config.toml
n_head = 6
head_dim = 32
norm_eps = 1e-05
tie_embeddings = false
init_out_by_depth = true
lr = 0.00635
batch_tokens = 131072
Each number is 128 + 32 x the weight over its row's rms, rounded and kept within 0 to 255. Layers, rows and columns count from 0. The size above them is the row's rms in percent of the matrix's.

# layer 5 MLP up, 1536x192, rms 0.233, rows 679-687, columns 0-191
size [105  99  97  92 106 104 118 106 107]
[[159 140 179 153 180 102  68 124 144 160 160 100 139 165 125 169 142 173 170 136 120 101 150  61 152 130 121 129 113 127 157 115 122 110 134 172 126 119 206 130 118 126 169 138  80 117 148  68 182 212 103 109 198  91 100 111 152 143 131 133 159 125 107 129 140 124 157 164  70 119 127  99  77 148 111  86 136 111 158 133  82  88 151 144 165 153 159 190  96 173 113 141  93 121 175 136  82 127 142 134 185  64  93  75 183  89  29 134 128 171 129 132 113 150 134 130  72 157 113  83 116 141 123 111  95 144 181 128 120 128 157 121 111 144  85 141 194 106 107 154 111 141 132  91 132 135 121 155 175 133 128  72  99 142 105 133 129 114 153  46 111 134 100 132 158 128 113 130 128  96  74  96  70 120 143 138 145 174 224  92 124 150  86 148 155 131  90 106 117 122  99 145]
 [160 166 175 191 155 103 187 108 229 133 138 155  65  74 115 116  61 145 159 102 126 150 158 101 148 129 132 136 148 102 111 147 115 133 132 158 122  75 149 107 113 150 146 183 106 112 166 112 145 115 174 125 102 149  57 153  62 133 115 109 133 126 192 118  87  90 135 159 121 104 116 147 135 145 103 102 144 131 131  86 107  63 133 111 157 145 111 148 106 104 141 190  84 121 105 167 111 159 197 136 140  95 141 158  88 150 155 117 100 123 111  94  88 121 162 159 130  89  90 121 102 126 175 124 130 204 139 156 127 134 173  89 104 164  57 136  85  80 143 143 172 138 163 153  90 135 145  64 119 160 110 154  96 136 167 147 126 152 192 104 154 122  78  62 141 111 140 106 136 120 136 119  66 149 159 129 127  70 131 148 150 113 207 146  85 111 151 127 137 178  75 154]
 [140  42  85  62 149 164 118 136 110 114 147 159 139 168 118  96  78  90  51 122 100 115 151  98  89 149 155 129 160 146 117 142 114 169 103 114 141 103 107 137 116 105 136 142  97 127 125  67 158  85 124 194  89  86 158 118 110 153 126 175 125 173  94 125 146 154 245 104 128  94 120 134 118 131 113  83 108 111  86 123 143 116 129 128 115 100  66 104 128 147 135  65 131  85 132 131 158 115 114 118 105 129 172 151 203  80 125 127 181 168 156 111  73 184  95  75 145  89 135 180 166 161 154 129  96 108 191  95 161 140 159 108 195  90 116 129 142  89  92 127 153 159 118 113 191 113 105  89 145 146 143 131 102 157 119 147 125  83  87 111 162 153 172 114 167 127 139 114  76 148 126  93  97  77 103 104 121 163 155 130 124 151  93 120 173 127 104 195 112 185 162 128]
 [106 166 144 103 140 186 171 100 129 100 129 143 150 151 116 102 128 134 171 120 124 106  87 191 121 147 136 136 140 139  97  78 143 143 122 104 159  98 195  83 101 140 136 122  92 159 151 206  94 128 117 147 144 117  89 126  83 142 151 118 117 137  82 137 129 141 122  86 169 136 158 189  49 123 143 157 132 116 129 115 134 131 101 113 176 132 159  31 163 152 127 121  89 103  94 153 141  91 128 170 132 137 182 115 154 165 101 138 145 130 122 151 173  87 113 169 120  89  50 127 155  75 129 126 121 136 118 160 166  73 123 130  84 143 155 132 190 123 131 159 171 120 120 109 101 184  80 146 137 141 110 168 152 147  87 197 163 173 104  72 148  88 122 132 152 114 135  20 172 183 155 174 149 137 134 111 168 128 141 123 109 142 130  61 120 193 123  87 153  84  82  83]
 [ 90 145 122 144 134 175 134 119  99 132  83 105 143 191 121 114 146 144  90 106 157 121  83 103 129 128 130  64 162  74 137 128 154 130 130  75  90 181 118 172 138  76  88 189 115 135 100 169 114 117 125 147 148 105 144 133 167 109 170 118 134 170  97 147 110 132 110 140 113 138 192 179 141 170 177  89 158 124 151  89 149  97 132 151  93 174 150 122 178 161 133 106 123  99  73 112 134 160 121 129 151 125 160 125  91  97 142  92 110 115 113  50 121 164  99 114 181 161 115 116 159  85 102 139  84 141 155  71 146  76 121 132 127 127 143  85 113 183 115 114 114  91  76 129  99 157 110 203  86 185  83 121 158 141 140 149 179 124 215 130 152 159 107 127 104 129 129 152  59 164 133 119 147 141 202  88 133 102 202  89  83 168 122 201 104 139 106 113 151 180  85 155]
 [128 111 169 149 130 186 104 189 107 161  86 181 139 142 157 183 112 137 139 122 162 109 145 117 125 165 157 142 131  96 141 110 114  96 111 101 126 133 196  94 156  97 185 160 133 112  32 113 120 155 112 127 162  81 219 160 137 137 155 137 125  70 157 106 198  99 140 113  73 107 171  85 148 136  98 128 149 121 169 126 111  80 133 194 117 102 142 138  87 108  70 131 130 137  79 131 154 121 107 116 151 136 156 141  99 102 176 184  98  84 202  79 120  87  98  98 145 173  63  91 171 159 184 166  66 119  81 136 189 140  99  98 145 129 133 126 112 118 133 104  81 140 159 139 121  88 180 109 136 120 145  70 139 160 149  94 114 116 109 114 164 128 102 162  86 118 118 134 163 172 128  86 122 107 143 134 143 113 116 109 164 181  84 162 107 129 106 113 132 141 155  57]
 [ 96 143 162 117  84  69 149 126 130 130 190  98 108  97  95 141  96 151 110 138 144 118 113 163 128 127  97 121 119 149 148 139 130 132 149 104 155 142  80 126 133 155  91 159 129 141 109  64 184 160 166  59 138  57 155 116  99 159  73 145 129  97 199 138 166 182 153 131  99 144 182 159 132 132 152 177  84 150 181 182 132 174 122  79 117  89  81  78 172 172 109 138 180  80 132 161  77 151 169  78 110 160 105 141 124  54 140 164  79 151 105 133 147 135  88 160 105 152 111 128 134 148 178 144 119 145 123 138 137 137 151 108 121 128 138 116 157 138 140 135  80 112  82 135 116 136 162 150 126 144 160 125 168 133 134 104  24 126 141 117  82 123 199 165 187 121  91 116 167 114 133 114 136  92  94 195 120  88 200  89 153 124 160 136  97 154 158  96  99 113  92 181]
 [141  81 199 135 146 125 146 130 117 154 155  92 129 115  89  93 157 104 139  77 112 113  91 185 173 128  92 108 131 140  89 107 105 168  87 186 122 107 170  63  98 105 142 124 145 119 144  92 143 155 130 110 100 150 180 152  88 160 112  83 128 178 148 169 105 124  88 142  75  80 137 116  89 149  96 125 119 131 131 185 118 129 122 150  71 119  68  94 200 135  96 152 146  84 111 134 127 146 170 155 129 102  99 130 156 159 113 131 149 176 145 151  78 135  98 128 161 113 122  93 203  92  79  62 168 173 131  97 161 121 100  87 111 129 181 114 156  65 111 110 128  90 113 111 162 116  93  68  79  64 105  94 148 192  89 111 145 120 100 116 130 138 172  93  97 134 123 141 174 168 141 160 133 155 158 146 165 193 100 119 148  96 113 198 119 153  80 114 160  99 118 185]
 [ 77 122 107 120 200 134 119 128 127 113  78 133 123 151 116 130 141 151 143 176 153  64 108 116 124  79 159 110 123 102 104 133 139 116  92 104 117  95 138 168 111 187 188 151 131 100 164  96 145  83 123 186 132 131  95 108  98 201 131 146 184 153  73 164  86 145 140 162  78  73  67 121 120 112 142 104 144 108 149 124 122 141 131 110 113 175 122 113 145 161 157 171 117 167 112 167 163 120  72 147 162 128 106 130 122 102 128 134 125 163  96 126 108 110 195 212 166  63  88 111  98 191  93 106  57 154  90 133 168  55 186 123 135 141 158 134 164 106 105 125 129 113 157  55 117 134 133 192 175 134 148  89 166 102 145 119  98 143 129 149  76 102 112 134 130 158 161 101  98 133 194 135 114  72 141 173 140  85 154 172 146 144 111 173 144 172 157 145 122  97  77 110]]
# layer 5 MLP down (transposed), 1536x192, rms 0.223, rows 679-686, columns 0-191
size [107  95  99 109 103 116 118 102]
[[153 138 113 170  45 121 142 123 132 133  96 102 120  84  96 107 176 124 124  78 130 178 123 172 104 142 172 102 137 144  92 137  36 119  45 107 124 166 112 103 123 133 136 192 156 155 101 198 131 129  97 101 200  51  94  76 128  96 143 177 168 123 162  98 121  97 131 143 159 131 105  98 138 117 124  78  64 120 146 123 156 131  81 105 157  87  45 105 125  94 115 207 137 101 151 138 155  89 164 149  99 196 143 168 172 121 108 114 123 157 136 139 157 139 144 119 148 148 129 160 101 120 138 129 132 159  56 156 162 117 130 169 106 114 119 106 156 140  93 100 197 154 139 104 140  88 141 123 120 119 100 137 137 132 112 103 132 144 153 149 120 156 120 112  84 182 191 119 144 201 122 111 115 150  97  74  99  94 123 109 157 127  89 127 114 128  92 182 135  66  93  96]
 [126 154 162 161 124  67 152 202 144 139 161 172  64 102 142 107 118  99 139 124 175 123  81 153 133 108 135  81 110 107 148 122 176 124 113 145 127  89 144 179  78 155 151 124 168 158 133  98 114 181 209 188 138 171 117 143  71 148 114 163 129  90 154 111 146 118 140 136  96  83 179 137 161 160 173 168 178 130 178  92 144 180 105 130 241  97 128 125 120 116 133 130 130 114 116  77 123 108 120  96 128 120  48 121 127  83 121 123 150 154  87  42 131 152  92 134 143 118 112 134 142 134  78 144 141 122 114 100 159  95 155  99 143 167 105 149 124 123 140 112 120 134 147 104 111 138  67 144  61 184 146 146 115 166 147 135  83 108 154 183 114  92 100  21 131 144 134 139 128 152 100  99 154  65 112 137 146 125 117 111 149 202 143 144 108 165  99 130 135 123 157 162]
 [102 156  79 120 127 180  91 145 159  99 129 166 154  72 133 209 149  54 164 155  81 157 111 136 175  88 122 105 163 134 144  90 118 146 153  87  88 188  77 136 145 162 138 147 125 114 134 125 130 166  49 136 133  90 133 128 104 120 126  98 133 137 139  86 135 126  81 175  80 148 188  90 197 125  61 144  92 133  51  97 152 145 135  90 135 190 123 146  99 167 146 117 163 115  96  90 138 117 162 128 140  95  70  86 112 165 163 141 131 122 151 169 116 147 115 111 105 171 105  99 102 214 118 150 143 124 145 185 144  98 171  91 111 139 157 135  85 102 116 117 143 129 153 163 173 131 133 155 131 170 142 117 162 144 163 142 152 198 116 132  82 166 147 140 124 122 101 137 140 117 102 112  65 131 109 161 137 146 107 180 131  85 135 189 120 185 118  96 143  46 106 148]
 [189 151 181 136  94 176 161 149 136 158  75 119 116 128 100 131 176 100  98  29  75 106 111 108 116 122 118 143 147 133 105 118 165 130 142  92 113 129 127 149 102 110 199 169 122 116 215 166  51 140 122 185 104 120  94  98 114 139 141 157 133 186 113 117 117 139 119  68 176 159 130 164 105 111 161 144 125 153 165 107 101  98 136 155  99 111 155 102  67 158 122 118 135  77  86 180  91 111 139  66 148 127 105  97 146 175 102 133 123 161 199 119 149 113 101 119 153 134 123 133 157 100 152 132 130 147 160  71  82 121  93 108 132 142 139 178 194 109 152 152 157 223 169 137 169 117 122 155 174 155 131 169  92 139 149 122 137 136 124  97 112 150 137 137 114 144  91  89 107 198 163 158 156 130 109 124 119 101 134 102  96 128 137 147 103 151  50  86 205 110 106  96]
 [160  79 147 111 117  90 129  73 109 115 182 147 173 128  65 123 112 169 131 105 125 190  94 117  96 135 120 160 127 118 132  76 100 145  64 107 101  94 111  69 172 133 141 149 132 157  97  99  96 183 207 113 117  68 175 179 104 146 103 134 147 102 134 147 162  86 104  93 176 100  88 188 157 102 113 124 124 140 102 156 169 174 148 145 125 208  83 159 187  97 107 158 164 157 112  97  92 101  90 146 126 110 147  90 122 151  99 162 214 155 115 142 136 176 102 170 162 142 160 117 136 111 175 128  76 148 152 166 152 139 124 118  75 165 152 150  99 105 152 179 119 121 140 127  64 181 125 132 141 147  95 163  80  99  97 147 133  92 122 115 138  71 136 125 136 153 162 132 148 138 183 186 142 141 102 154 126 139 179 110  72 144 138 120 145 120 109 177 149 109 183  85]
 [141 152 143 209  71 183 140 116 168 102 108 135 144  90  94 106 115 102 136  97 146 143 117 155 102 115  82 122 169 127  88 126 151 126 106 100 132 163 170 118 131 144 149 133 137 156 109 140 136 161 125 183  33  57 138 180  98 151 125 157  86  97  95 129 167 177  90 112 233 140  71 145  85  96 175 111 133  83 123 143 103 128  88 192  91  96  64 145  46 109 149 141 146 151 137 150 177 103 119 140 163 153 145 121 103 138 150 113 144 131 152  68  83 131 125 168 156 148  99 116 146 141 129 109 156 140 159 115 160 125 143 128 141 141 133 119 153 111  42  57 152 153 116 139 140 152 112 106 125 112  78 124 130 136 129 110 160 150  96 140 176 145 140 191  90 187 151 121  81 197 150 106 184 133 116 105 139 109 152 137 138 120  59  63 132 159 181 113 132 133 122 144]
 [141 132  80 138  86 107 146  72  77 112  81 156  51  91 124 109 120 134 122 143 121  76 140 139 155 130 133 126  84 135 124 143 108 195 117 154 156 125 143 123 126 144 130 131 174 112 158  92 203 140 153 203 174 127 103 169 163 141 176 101 119 122 138 127 124 118 118 122 112 158 114  94 166  57  90 198 123  90  55 107 118 139 118 104 190 107 147 112 173 127 173 165 138  78 148 112  98 154 164  97 114  92  88  95 108  80  82 121  57 126 160 169 152 145  67  66 175 133 111 150 107 133 119 111  73  68 110 127 153 193 121 126 107 132 120 141 143 122 195  98 152  59 116  87 162 179 138 103 108 160 129 111  86 155 136 160 157 117 142 157 106 110 135 116 200 124 130 158 141 147 109  88 154  81  99 131 128 192 164 158 106 124  82 112 114 146 146  69 157 149 110 137]
 [113  96 100 144 107 122 139  66 141 133 111 166 143  99 106 134 173 109 138 121  95 103 163 130  96 114 111 123 140 180 139 153 172 125 120 133 129  99  69 102 138  91 128 102 211 134  93 103 104 144 178 153 169  93 103 144 175 146 146 149 173 147 121 105 120 119 146 192 167 164 151 108  74  92 151 144 162  84  81 128 141 113 109  98 148 198 138 164 124  95 197  61 125 147 118 101 135 155 129  98 127 168 152 134 123 133  88 117 177 168 105 126 127 115 172  55 145 154  89  66  38 159 151 181 135 136 124 131 105 119 134 132  95 151 128 161 125 193 170 157 143  57 110 134 101 120 142 142 179 176 188 150 138 112 136 163 100 161 126 120 100  85 101  69 128 140  96 108  91 139 126 133  79 118  89 129 174 128 101  76 118 162 204 113 138 142 120 117  37 184 147 128]]